From a checkpoint of a small transformer trained on Wikipedia.
Size: 3 heads of 32, MLP 384 ReLU, vocabulary 5288.
Architecture: learned positions, biases, tied embeddings.
Training: 108M tokens, 3290 steps.
Each number is 50 + 12 x the weight over its row's rms, rounded and kept within 0 to 99. Layers, rows and columns count from 0. The size before them is the row's rms in percent of the matrix's.

# layer 8 attention output (transposed), 96x96, rms 0.323, rows 63, columns 0-95
108:29 67 32 72 35 54 64 34 35 58 64 54 58 43 37 59 33 50 35 51 54 49 45 36 69 46 50 29 37 39 48 58 52 37 45 42 59 48 65 56 58 38 65 50 57 62 60 18 73 58 45 42 43 61 42 50 45 56 29 26 49 48 66 69 50 66 55 58 33 30 37 53 50 35 49 50 46 37 36 21 47 51 57 66 47 57 63 45 38 39 44 52 45 61 45 60
# layer 8 attention query, 96x96, rms 0.398, rows 64-80, columns 0-95
113:32 71 61 56 43 53 52 63 24 61 56 48 47 61 39 54 36 60 44 51 46 60 57 61 68 40 43 51 40 61 62 41 61 54 36 53 55 46 49 44 56 72 49 47 43 65 29 53 46 46 51 64 39 48 62 38 61 70 34 51 64 64 40 29 44 62 52 59 55 44 46 40 47 52 41 52 36 48 32 26 52 55 38 51 89 42 28 70 22 43 39 58 40 27 48 57
114:39 48 41 38 44 47 59 46 60 58 58 40 70 85 29 31 58 44 61 39 60 64 53 67 43 43 44 53 41 40 31 40 43 44 49 60 55 48 30 40 51 49 67 65 51 56 67 40 51 32 60 65 70 57 27 39 21 45 65 44 52 62 60 57 66 59 27 48 42 64 41 49 38 51 50 56 61 59 50 47 32 52 34 43 43 58 61 65 74 31 54 44 70 54 54 52
109:33 62 68 73 33 47 46 33 61 65 41 41 61 58 48 46 47 33 49 63 68 24 56 56 52 51 57 45 49 54 70 41 76 50 60 68 51 46 35 58 18 53 72 37 43 53 47 63 48 37 44 77 46 68 58 60 48 59 45 67 49 46 45 48 58 49 48 50 51 42 59 62 64 49 42 53 27 50 49 66 35 45 40 39 57 66 66 34 61 59 47 30 35 65 60 53
114:27 57 68 36 41 41 49 51 52 34 49 55 47 45 34 46 64 44 46 49 58 81 67 43 44 49 47 40 54 63 33 57 40 60 33 75 43 48 69 34 43 42 60 45 42 53 70 51 50 61 69 46 50 53 42 77 33 65 53 50 41 27 52 51 45 61 27 67 32 27 44 54 51 61 52 44 57 37 54 68 51 63 56 34 45 67 49 42 69 54 43 56 64 26 54 52
112:43 38 47 45 53 51 58 51 53 56 46 73 62 55 49 47 52 57 34 65 64 41 49 37 43 30 26 39 65 52 59 48 62 59 51 41 46 34 35 28 60 79 60 55 84 37 57 43 52 39 34 56 65 48 49 47 30 34 61 50 69 50 51 30 64 50 36 68 52 63 54 48 47 41 60 50 44 22 54 40 39 40 47 81 41 27 56 44 47 56 51 50 44 37 40 41
113:34 37 55 64 51 35 37 36 55 48 52 56 36 62 64 52 68 66 52 45 28 47 38 54 75 55 60 55 36 71 54 74 39 38 45 40 47 29 52 55 35 47 49 38 46 41 54 24 49 60 57 36 49 39 49 56 37 48 36 38 54 39 39 60 61 41 24 48 48 49 40 38 46 57 44 21 41 71 49 23 55 42 46 23 34 46 59 64 44 57 63 57 61 45 41 38
119:38 46 44 54 46 69 42 47 36 44 51 79 66 30 64 77 33 32 58 45 49 42 57 66 33 46 56 48 63 44 35 54 51 44 54 52 46 61 57 47 62 44 39 45 50 32 60 49 35 74 76 72 50 38 53 42 66 48 36 49 56 49 34 43 61 35 45 48 67 59 27 43 44 53 48 57 62 43 59 33 40 38 51 33 39 36 59 45 52 40 64 58 57 40 77 70
117:56 72 43 40 52 37 51 40 32 55 55 54 63 41 43 66 49 50 73 57 53 51 78 55 60 70 48 58 53 34 46 61 50 58 75 46 38 49 64 52 44 78 49 46 65 45 57 66 27 51 51 59 54 55 59 47 57 44 36 53 43 44 49 58 61 45 57 66 45 41 46 48 41 52 53 78 40 44 66 33 16 31 62 49 59 76 65 47 53 52 54 44 61 56 56 19
104:44 53 50 47 54 53 46 45 47 30 56 50 43 45 41 62 34 62 65 44 55 36 68 57 40 36 31 69 59 51 73 50 46 51 45 50 66 63 55 52 42 48 42 62 53 58 42 58 51 61 70 51 60 56 32 83 70 46 44 39 59 54 49 47 59 69 51 62 24 57 47 61 53 59 44 67 38 45 53 12 30 49 51 62 40 53 51 56 79 44 38 31 31 63 57 68
117:65 38 51 61 32 46 58 61 38 79 52 66 64 44 45 41 31 42 61 49 63 35 63 32 48 53 62 54 57 64 49 57 38 54 51 54 35 36 36 70 52 16 41 78 41 45 29 55 45 36 57 47 49 56 52 52 64 42 66 42 46 47 26 54 69 45 45 63 47 26 44 43 64 36 27 49 70 43 58 47 46 51 43 36 60 63 46 49 56 52 33 57 45 39 59 63
105:50 58 47 74 46 35 44 56 46 34 48 56 42 54 42 67 40 77 58 35 43 51 41 54 58 39 63 30 51 56 36 62 69 44 53 36 70 42 48 60 40 46 75 40 54 66 34 42 58 51 67 49 55 69 53 63 62 44 33 55 63 60 48 47 55 45 48 39 28 63 54 47 48 51 17 27 55 54 42 19 51 38 43 26 51 36 42 56 64 50 53 58 50 59 67 39
092:52 52 40 35 54 21 41 60 39 54 54 31 58 53 36 53 51 40 59 35 75 41 37 49 44 68 86 37 62 43 62 44 37 40 43 55 42 46 55 45 42 35 39 61 54 71 50 53 67 58 52 76 52 50 63 39 40 49 59 40 42 60 27 44 62 57 44 59 46 49 41 66 16 74 44 52 42 72 53 59 55 53 48 47 61 48 52 41 62 53 59 51 60 34 68 44
104:22 52 46 51 48 53 58 65 56 45 58 35 44 72 41 47 57 68 49 49 21 48 59 27 48 75 43 49 51 35 42 34 43 48 42 45 42 60 42 77 37 54 63 79 44 65 35 43 51 70 74 47 36 45 48 34 61 59 43 46 53 41 24 51 61 46 47 47 54 37 42 48 44 43 31 48 43 38 54 74 59 60 57 31 56 24 47 46 47 54 36 44 41 49 45 43
102:49 75 47 61 42 45 33 55 58 46 68 45 54 30 30 60 61 51 62 51 56 41 35 61 57 81 48 54 28 43 53 62 35 48 14 44 37 55 60 52 41 39 66 53 64 57 37 48 49 59 44 26 35 54 41 43 51 60 56 34 68 56 32 64 54 34 47 39 48 66 32 52 58 32 44 61 58 53 46 74 54 69 65 47 56 58 40 41 51 46 45 35 36 47 46 38
095:49 51 53 44 58 51 40 41 46 53 40 46 47 50 44 31 54 54 57 51 56 35 32 34 60 37 44 64 42 40 60 39 62 68 40 31 40 50 72 52 41 31 28 44 40 55 67 48 61 53 58 43 60 38 49 66 35 73 60 31 20 51 36 65 72 41 56 64 51 50 47 57 65 50 47 42 53 56 61 50 44 66 54 54 25 65 74 41 45 82 46 53 37 42 33 63
103:67 30 54 54 35 77 36 40 37 60 54 42 35 59 36 43 70 43 42 42 37 66 61 50 63 63 46 60 73 53 61 56 49 31 49 73 53 55 66 57 49 27 49 43 48 40 38 39 60 33 18 48 42 46 82 51 53 52 47 59 57 43 44 60 54 48 37 64 61 71 58 43 51 38 47 43 46 48 64 53 46 51 51 39 26 51 25 53 62 44 35 51 53 51 68 60
113:48 50 45 65 54 57 29 79 60 65 59 44 45 50 62 55 32 29 48 57 36 51 53 32 54 32 56 51 19 58 66 52 65 60 46 35 42 29 47 52 75 53 40 58 45 43 50 63 59 56 54 64 45 56 54 41 64 64 66 47 41 43 42 50 42 33 51 54 49 68 18 32 51 60 49 40 66 46 45 51 59 51 82 23 57 49 47 41 60 44 51 60 38 47 35 53
# layer 8 attention key, 96x96, rms 0.376, rows 64-79, columns 0-95
103:37 53 34 23 53 50 44 61 67 58 55 70 43 57 50 33 40 73 42 43 32 54 42 25 27 41 74 49 57 56 41 65 40 40 25 39 63 36 46 55 33 63 49 59 56 63 44 69 44 51 41 37 56 70 42 48 46 53 53 47 39 49 34 45 37 52 61 59 53 51 32 61 47 49 40 63 51 26 23 50 40 58 59 40 65 59 40 48 33 28 60 55 47 56 55 38
123:38 37 31 43 56 43 45 45 48 66 38 50 47 51 42 69 60 42 56 46 50 50 45 72 56 34 63 62 46 51 53 60 58 42 28 50 51 52 41 69 36 49 62 44 58 72 52 51 54 46 54 58 62 23 35 28 55 51 54 33 49 37 48 45 51 64 77 46 54 62 76 48 41 49 40 51 72 50 70 70 37 50 33 26 25 46 50 62 27 35 40 53 56 36 35 44
110:39 75 37 45 42 58 51 37 55 45 45 30 55 41 49 49 46 40 38 40 63 26 38 28 35 47 58 25 31 62 58 59 39 49 45 60 51 29 39 53 46 54 49 34 62 41 23 44 50 67 41 64 66 25 29 23 45 62 53 40 50 49 58 42 51 36 43 56 42 49 57 62 40 52 23 60 59 37 36 44 44 49 59 57 62 67 54 40 46 59 60 43 59 72 42 59
112:41 49 30 49 41 43 63 65 58 46 25 42 33 63 56 60 47 48 53 57 54 67 53 51 53 27 62 69 46 62 30 47 73 50 57 40 54 74 51 43 83 66 69 70 64 52 56 36 62 81 59 35 64 48 55 32 41 56 46 45 40 54 47 39 53 58 21 45 56 41 64 48 35 33 46 36 49 54 54 49 64 32 45 57 38 48 52 50 45 45 66 58 49 52 45 43
097:47 53 51 47 53 49 45 21 50 38 39 53 71 19 67 61 58 36 55 49 39 67 62 60 50 46 47 44 38 40 65 64 76 30 51 51 61 26 48 52 53 47 34 46 56 69 60 54 46 66 24 41 60 64 37 50 51 50 55 45 54 49 67 48 65 40 52 65 71 59 49 55 53 54 69 42 52 33 63 53 24 34 37 41 71 52 55 67 71 60 43 60 54 48 59 51
105:43 74 55 51 60 41 36 45 41 51 64 55 53 49 54 63 46 55 40 64 83 66 74 38 58 64 51 31 51 59 46 44 51 63 51 40 40 48 45 45 17 75 65 67 49 61 74 68 53 39 37 67 53 56 39 41 40 29 39 52 56 56 52 47 53 44 45 55 60 48 37 38 54 71 40 30 46 55 68 51 57 26 63 38 29 49 53 52 62 48 47 43 62 62 42 58
115:48 60 47 48 20 59 38 27 59 46 75 56 58 42 45 62 43 60 48 62 58 42 42 52 55 45 50 35 75 46 40 59 55 37 51 68 62 49 44 49 70 66 60 49 77 39 79 56 65 52 39 56 33 50 77 57 36 35 49 44 64 44 51 35 74 43 50 56 58 62 41 49 46 52 67 48 40 60 41 26 34 62 49 44 40 57 41 63 36 41 46 73 48 60 43 52
111:35 59 49 49 49 37 76 52 58 44 47 65 57 50 40 61 46 44 41 57 56 69 44 55 59 56 65 49 63 65 55 59 53 49 57 61 23 49 64 47 55 51 44 48 52 30 51 54 59 50 51 50 28 28 30 64 63 40 38 49 42 56 29 38 73 67 63 29 59 53 27 61 53 49 52 54 49 47 56 28 14 37 30 66 61 40 51 61 63 53 64 50 76 43 53 44
103:44 47 49 52 32 68 52 64 56 72 50 49 46 54 25 52 29 28 44 50 77 46 35 49 42 51 52 61 55 31 48 69 57 50 59 53 52 57 47 45 46 57 27 61 52 54 26 52 44 69 51 56 51 52 27 55 33 53 47 72 54 49 38 41 60 42 47 46 36 40 50 66 57 69 45 39 40 41 68 48 20 49 40 47 46 59 37 42 41 49 45 51 26 19 59 67
114:72 66 37 75 40 44 58 51 52 83 54 46 47 46 61 67 61 60 44 52 33 45 46 44 50 46 30 54 44 52 57 35 43 47 60 38 62 53 43 39 40 33 51 63 75 38 29 49 49 44 43 50 54 65 53 61 55 61 62 53 42 68 55 47 70 49 62 45 56 24 29 51 42 58 25 56 47 43 53 33 58 44 44 42 29 43 44 47 55 17 63 71 40 37 44 56
108:43 44 46 59 55 43 25 60 53 60 37 56 62 31 43 71 44 22 27 51 53 53 58 43 43 44 63 43 46 43 47 63 51 57 50 25 61 72 47 60 37 61 55 48 43 45 23 81 50 33 70 48 29 63 52 61 33 63 48 45 36 40 69 42 43 33 53 60 56 57 57 40 49 58 42 44 64 43 66 32 31 35 41 48 47 49 58 53 45 57 24 57 61 52 57 58
090:36 22 50 52 51 64 56 50 68 51 64 46 65 48 61 48 49 43 37 35 37 64 61 53 67 25 72 47 50 50 82 33 42 73 36 51 45 59 48 48 50 40 61 36 40 83 49 48 50 47 51 64 42 48 49 40 32 25 30 43 52 54 43 29 61 49 62 49 54 48 42 64 66 54 51 60 57 61 56 58 66 57 67 47 58 61 62 44 53 33 61 66 40 57 61 61
103:51 59 32 35 55 64 32 60 63 37 44 47 56 56 70 35 64 61 31 41 34 64 60 46 49 41 43 35 59 40 45 35 41 55 44 49 40 74 50 53 67 45 31 56 55 53 39 35 77 58 54 63 47 55 66 34 48 42 67 62 59 54 46 52 46 50 52 49 70 46 48 73 40 47 36 62 63 68 61 64 47 40 48 26 32 68 75 66 35 62 53 41 49 40 37 40
101:60 70 57 60 40 63 57 56 30 50 49 49 38 51 38 48 33 69 50 43 37 48 55 53 41 44 54 33 18 48 41 62 61 87 22 54 45 52 43 53 65 54 51 37 37 58 66 37 64 55 38 22 33 57 49 35 62 54 63 54 59 52 34 62 38 55 50 67 59 53 45 62 43 64 63 48 53 57 54 67 46 43 43 57 20 45 67 31 53 54 51 60 40 57 52 47
108:54 70 58 50 37 33 56 77 57 49 61 42 60 49 47 57 46 44 64 44 69 43 66 51 64 35 28 47 35 44 45 44 35 49 62 44 48 49 85 41 45 30 52 83 54 57 62 45 61 65 29 46 49 37 45 51 62 56 44 54 47 69 55 50 51 56 64 53 41 31 54 38 62 46 47 66 21 46 56 41 55 64 63 40 49 48 56 40 61 39 51 29 46 65 31 66
104:63 34 38 59 65 63 45 36 55 58 57 49 41 60 25 51 45 74 43 63 53 65 54 47 38 43 40 48 61 30 48 63 63 71 59 56 39 41 30 56 54 62 53 68 67 58 40 43 47 40 77 40 58 31 39 42 55 46 56 73 48 39 40 49 34 36 72 75 64 61 49 40 49 62 33 61 41 74 67 46 52 40 43 47 49 40 28 50 37 48 55 51 44 54 60 36